python train.py --attn_scale=0.125 --tie_word_embeddings=true --init="normal" --init_std_up=0.0297 --optimizer="soap_variant" --learning_rate=0.00292 --weight_decay=0.081 --lr_head=0.00737 --max_grad_norm=2.0 --warmup_steps=200 --decay_shape="sqrt" --final_lr_fraction=0.05 --batch_tokens=[65536, 131072, 196608] --dataset="wikipedia_en"
Each number is 500 + 40 x the weight over its row's rms, rounded and kept within 0 to 999. Layers, rows and columns count from 0. Numbers have three digits each. The size before them is the row's rms in percent of the matrix's.

# down: layer 5 MLP down (transposed), 2560x320, rms 0.133, rows 208-245, columns 240-319
# up: layer 5 MLP up, 2560x320, rms 0.159, rows 209-246, columns 240-319
down208 096:480559533499420566465450469545415488510496471509466410487516502544482501556516469475494487469491519577558501514507531469470534494515493505542505498495453476476458549464455529517514515540444524571569504506507547491503511540503521498471528487
up209 111:515526452538567471468510561469535431430431553509530623491493484459542509404522586552496468520512474512475487489597482413527479560412511543529467536501511515503507515484449496476478520515477520469516472450536525495540569430498445532489520517
down209 115:584462407476516481516446517498461435448504527530468450562442536525561447544533523472538470515469550513528502411537493489453408449527512516491438563489480492577540549541474445453510531430533545521496472517489497536529494373466513530506484417
up210 100:465445498475460530557525464521493464421549547530539543422475487569504435438508557514525494457522486516533415556486557521485547533509420461456515488520548507400506490459514515501506479503524545581474494489481525491423529469480487503605456492
down210 104:451470508479552498500539494481471435526576474528496520440588537539524496516521467570474571469510455548466554499516422493465484466529459469515429478445493599522559564493446512446445566520484459478469466505468469506401492422467552576515511399
up211 113:538539527499409509443498462491433493467507523507509553445569473459533472466501513502473504496562436516532456437569450480503575481467515502550506461484567453492526536534524564452417506498574481543439541562526465476537527521581463427496529516
down211 114:602438472502540527427527499496448528553551532478532503459554512453483437459528533502553488522565582497577547503486519447561513528445487444511508376502525509485514474605565519539452516493518501488474469486500443582537465531525473465576463513
up212 099:559480417534431553546508429492470505500421576534512448547478506517583475535579587514517462426546559517427455461531535481514543414467498509491534498574497559462472561522482443489525449506451483470570443505529578536545529493495576512509571543
down212 097:548431467496417463505427533451436503462410458518547515442513491541464566436472545586571519524456501499438562537521486527468510469490498487516505489494492554458544532511486458456468475500509460549512483478509455479582534439494539459515565525
up213 091:548470539525526522500485560469484575451461527521464504445422439494543497379492504476484464516536476551427523445525487646499500485507574568436418488447496476493517450510466524456575466550457498497519507473503512543416511521515495428474473524
down213 096:472536426489499464532531481477502506561510478507539513413517432534551491486511571536575580506500465524499464469485523546408480510378499453478485538433537442504469523522505527523460611488509459456477506497554451562487553562407497499522471533
up214 099:544542488536485595491465547460507576494550464513549545520553503555504444560537528496492429501588481486400423509507491504484520512494567479460475491479490490533544495547559489593436538444465454492493451515428444532492538481467550520490495537
down214 115:480608507515448517515473444485471586501475450542507472481553486530584441546435534523499483434485500492508485444505485469492475497547519480530487446552484466531491505515498600495489518505448459386408509509526500481483468541477559512476479523
up215 102:476479443513457563491570568502541520500445442506548484511473496407434450496514509495496489488496415455577540490519478568533502459524553536501480514521533521483533519534427461524485443443448507555560460459568545496466507469515474454570507488
down215 111:413511473539467524462571550524459542462516545455525525520484507491582530510471482444484467524515544511500551482475537506449540459489463475542443505441461458428477533535498499583467509572547532438521459471575464477511486521506552513471562532
up216 092:490462528485437426520440475523512551476541474529499477496476542575540533445553544486519543521496505547499545517539457438477524489508538560475477579468521549468510499508514517427513438509492495489456478554524530529498484421495490452455627414
down216 081:485571499504540508460468479494516517466501450454552502478512495388521447528505434458557506493551472543458482521456516489535518461501545471516438393543507480498490498481469422508542519460481445501518475521506547508513469572498462568445521567
up217 106:544473493543531486535569478516458522479540507527465490529522505436524470445499500468461502542489465545482446494501479436516449493480594554461489489550479454434489515539504544486469539512540474483603502456464450466493497460503490493458422485
down217 112:544527532606555451490424376472453454430523583510455461449481443433478453529450549443508504492525538447515530535524494438469524468464422464465518480532501548461456519481490455523513469507465553482550508472494485502483464499520527533533571485
up218 099:457469515547485505483516497535475508521545488464475560482427477526509463491532540579508567460404452553515431484523513464464458536500406490486485514527565512440507442397486538549529501522465448493502519534521517570490447534487569486513515441
down218 093:437444465507443463494483387475451474454525475536503494554513507465587492475529518399500540491493516542528469486470541559543547516496475481530440511489495583535552459517412507578506519521435417484464491484496512574565490428513576584541492482
up219 098:511532493495472498486506520499543542496501439501550569549597497472445516480523509533505504522438415543479516421495460474495436491423552509518485529485493526446476461518448453559409455509523497394508484548440493532480519504478554453498468465
down219 081:392437480504526550584458519444513494573444566428547429464504479486532516568517495487493555496493485468470525520510468467521488505499541464480460434505495510537505453495518491479523504477512461496477520497512554523552526485431465500461626555
up220 099:526512544460536497461551539468513497439489524516509436561547584497468525489518497498464472533533410577448560470440555538484503479494565549524488505537581481493441557525455467490482426577517534476492482478485530507486430531498441407528495507
down220 108:509557530467449495456429483504554476521437530504435510537480531509491493553481476450451505489406462582538528525525472510478465562478510492498501475588569567486453525460535432470513449501486493467512506454495536478497463575515438524469483461
up221 101:431466487577479477476494496465440484474480503526480548514511537589520499503450426546476452504530463399448520568563461499492513489507443523535570531501442480591416507512538493509549500494521534469494499515469461552571494528423499504616482406
down221 099:397433524472504514498484438481452474514538460534493592480488481523552541563559506456521560509490436483531486497509528485551442538480487538532414562460547456495490586361514506562539503459444508516491506469508531490506529489426490584488525473
up222 110:467498439578508510527465453578504560500603481523478513482468505531512508473542500509537437422523517480478547474508524424520438474452471599519544493513466503566447493536534534477450529504504468493543412517522464493570487465475500506533460487
down222 107:513551495548524532489551457513533530428559514461514502516549448579481547477519501484456519492583462560416524445447451441504397495505491483595478426553516538584452564523486552520442489386473537591531511461543407514525467517526506531538473453
up223 100:510512547445440431539475494538512419507539510501563532517585502529496440497538476514473502482526470475493537468511543490551475506495515519481497540492539515508487514540548548469447519474434479450501453473504503535515530545491490535536466476
down223 100:499491565565492509544441432497517473566510526465534478480581449514433456450496439517518494522526501632549534519514544510512487500473466513509519570503513455454479446493539447497445468483569526457512488517413496485471525480527499503512552484
up224 096:433505448396549496479478477518507417553577511499466520481541458549538458405477542547460458435470451429522518485505452456480499543524495527421482464497423497465421525503518513538492470479464446437457492461508449485512514444499540518463467477
down224 090:465552478477525570544625525504513477518542452521512539567515506468508425445488502490524509505506534509538452497500509501475505449512484460496520468477439525482480477484521464531516536555504509535475492506477499513481452530529433601465522500
up225 108:460480452553525470522474436401492496440485566576526506526472389492485459483524521540511503520484526461518510462570602550513600510463496481532550493513576463551466444474452463505491428447485498472499487522498416536519435489474483470566484471
down225 098:522560521484463536518477530495484506511499487451478474514503476423532537521460512490490551540492426477548534543462487459489501459613454509545431513520449487415523527479457526497426509460457526546521461618477532442491546537446493527441540539
up226 102:554469514537487537586441492493480535478480481422431518518560477513491418563511495490453520423488491491500473499532486460534476495412560457552534501535529491479577518458501463499449490490485511537483497527475525569477489468561545460494515456
down226 099:477500470579473471483508452521460526494531565461493531473552381508456532506485512470447448475494508481476540467472480535455478497500527461482473504533459542470504476550531491555531558572547512452514502486523497473515478551565501538616595458
up227 101:503584493528461449482543589559536440416436408489500523473545543443537565530477482497509477428430493471462479554495485547472479501543499548497512517502397491446515383490559512520592516479515496490563519511480542471504422492535493517504483525
down227 097:540466498539487518465584516515474545475505537465518412539451582517545470483546476454461508537441529468470435512531477527491523481497509500452503507438421433485536474568493486423471515503497551488514456489584480516529520471485529513488504450
up228 098:428450508520486428463511528450404461517521538498462499539561534479508477528483494484544476543483462527494517468497537514478513475464503501549592453465429506521480507472493524522492514426496459481520542504506526485452485568574479502505526569
down228 086:464522493523531517472440482537601505496508451438520535488433428459508465497496464469497458520504481459493523502492518457445456482452464448501442507467580457439443507543471485478516456483416516454498495519422495430532450503458490512505459502
up229 078:505458577508506498480486487480484434530436609420485440462490515587502551452487489578556574557546462567526534485503500460446513566485469507458577516476492400503543420468513500551490521476513467470545506485516541505500383509523529516525530478
down229 089:507565435478520491542471448567494596496519384523521507544570519497540466530516512450397460487422572424449452519540500558539478421496510488557433453563511600551495523473477492490513425560471533481445570518532488511493581485499504497496489501
up230 096:550529526497483439533554455538555480510499522506471496466488515568429543560513550552429484507519542464485497471515503518510531481548532541544491488459501553540586526571477458474484484481497414519498508469485411492480426517511529538513512448
down230 092:510459471513530477509560475531456570487494560490576544480527540509562484430425480525532463490448466465454524460494503518501452428505376441471389610544477493506433523433445433430467462439462601487468485533490504441473553487489494430554457510
up231 099:502518440480471526492521598515504540479527427494492513495396498521498398545498568479475459437491448467530465563437550479429554476535524566473571516451542485481489476568502460494505510464511498519466480516466502468499540469530533488519516506
down231 104:462514467486490480527510464528539519487556547434451472440429516487461533495512455515468434517507507529524461485500451510525516453500456563474506540492456518505494431536503493496478507537559480474510614521449514507538521468510495498457427507
up232 102:457519480568487511468447513542552478530602543502556548494512522512539444487497535434490470561472431477488498510520485577538500475433460583531449506496529442504522510494590484537505553519490478474521438447552522478419484432486579539533510499
down232 095:418522514546514516553475554494493487486480543497553557607455581498568551514502519510505525462438492477473460499500495520548452519505483515492479638453522473447494570550474484468560494474599520544523496430481495432422553524536480486467494581
up233 103:542517548502519465538470534504527509434479492564554602528475476481499482493544521430493516465560480495480534524473531481407463494451547546441527560484532508513446539500426523479494428479492557452498523486486521547491505474471409461561506531
down233 108:495496565552527549515507457516504470494462474598449473538484514492583545474500482541473538489423529534519489500555504429519600470524517518484422441437539582505489534464492466456450507512487555528440466497475472537468503471491538565448528493
up234 101:429466437508540445489476478627487463504468484515526490537540538518494495540475467513507537503510554491494499417419469459465564493473526524426449513462457522489456542488550543494387465520480420507500515419514490532461463521556472493571491551
down234 103:512441519564504455468539454466509525490484555547473470422518473548456452518510515475518598471553515469427524564410471437557454468454498500465527374485512536494510507512478458488488376512507513465564539553503514528511567445505491568487508488
up235 104:521508436381551488472452504534432534602478526559454521518449501507470571504495481525511496531509512534520514557409468534457480474534496464439496444490485510527446496503508507495459549529485519474486459421502541528385534505514485471469503554
down235 113:447541513539456501442505537578543501423475481494434521541467516523465541514448517497495547476435548522517431434538533485494502452520520407507470437452498516513525445538505465487525477543507482515520539513511555508481508475446433537523512454
up236 095:423482458490559489540583559561469513457485526496545536457438493439530465515525455517499475552436461474544533504407498459470484454504446525503470454565490540565477478508449541533512531522534481488508456449545476572420490497523435501515520570
down236 099:505422520414501449465520499509516520495467512529441508517562497543548514519501524514533438535560480521541531525481468458538519518533495517536548454462517543497457506449491539545498583478494561508467503491579546547509554487507495521611487550
up237 105:440483515467503520512486486511513489492552474477485480436465462489529470451447523475489465535481515443527511506445487542445502461490485477510566520456439447459436527537509487395451518567537495559545539469461473499456513541387496503578477484
down237 108:475493474501525443571433530662528527482492516463492552487561516510473469480482385513464455491450527490430479471519523533488454571528551492466592519448509524469521535470561479414513549570490479502493504469450493468511443488492506418504503503
up238 108:509474506490441485441521591448537523503443498558494514478482483538545531459476513605472504426544535482511521507506487441494528514451477450492457443445518474469511441516493499513504474542516482503448509515515456538473492528550504546537512491
down238 115:536384523519564503518463557468458445487482515488557504467398492479469478477476516556444511540500486563534530507567567442573502508538459459486465509446526551525461508497558535540466495553514456436483524537508503459467482500534516499481511528
up239 085:504483492463469514538422516498505612498532521501469560551523489556433464467479501469526531446513540487500480469472405473472503410503450484514473458502531537548519517491537547514610468511536421498490538494427562561459446503514459505569461572
down239 090:481447515562534526573585500424521428507472461509501483487470466496519522423475533519474431526508511488504516510488594528535433539538452570442540569495538438515442430503473432470458514504492570427515488526593453476546547487502548539455519393
up240 108:537516583476506491488494480465479521472541466505501479571444565555492567462518538438488499488563446493545532476428515536519518529480550575491545483583513479580547595514488551435566510516498518517474548481470492418566526518561446502495507506
down240 104:450456540527551455509473502499465391474468521497496494443459465533492492447505483427517509524498542404506566473520582495542534500500474545474547528497419513531517526461466509512500479526543516520481441452588424504508536445468559490531529495
up241 095:512549554504528517531566476562465500481469454485480534463460490492521399536449514553504529471535437482509478475504478533537467471528458510481530516474445520473533516467501473448453453415501494434524507516513506513469514419515479465456403440
down241 099:485526502466526534440490517526517555575480527441502508547553487518487451591533511442469431531504515548504479464477466501550538534504555500570486494538453492530580522615527500441486447492460520489462475448552505456545532542490530431412458571
up242 104:493560481453587454456494496539459472498445491532467488489483524466486479550421478549547546481478583470490522526550441511541481471522439456519410515389470372500482455545475533412503541521507487472470440506475485528502526438429456517547464580
down242 113:534497497520466479479499450427535498440550470561504525469599563518523497518448515486494489461508559504517508479458514508502523450494537382567491532493535534542500499511589511533497470443484509496545440506568459533511502585419505556491532505
up243 069:543528477547484451481488442408516390497452572536467488519519612551467515538455480491518486474503395583489550505517493452538514593493486449553476451467514504435588506471507441466466484582543548515477467495445525482462522536522520461553470571
down243 096:464511486502462493528531426445556512519512456573498462475538537544506612487500505441472543498519447497546609496465494508542535502538436465539552497565533474460551566444505566524520508523533486453420430524503500481487595454463482566505521471
up244 107:466435456470529535527467495439465522497527542510443477480563484451425426445515533493503458460480471449466521555544488509438425469554492565491552527544513517489464513445519509521457506501483485471480495483425494477586561517437515518452510494
down244 109:398532464490446431524483517503405540508483465423478476518503489541448454489454482535515490456522460591495502501518555548483516471488471528469582544502485480481510530430519519463462513565484484462512453463493476540576553472540453564498459439
up245 103:500503502471497490455504554538494470466468462531438538525479547566482529446509514511512478472453580549525447517462514535514555436572467479489528530499480540553499514530499467451571523569538490532494527498471474416474530449498477500497540472
down245 098:497502497475480555506540505534498532541485540525486502520551498497478550473488517519477513471540526483592491490444477468456545554513453434475547459552470445431510489530492524474561474514537501533473529514507485488497491502531564444518481502
up246 100:499491518476517474499471464464502461482545480570519481467533542444521526411509436534485492578469476524472542496468416458575526497513544461512547542510450530547488446488508545480486508488439490509482528439550496517487444456581453514460544532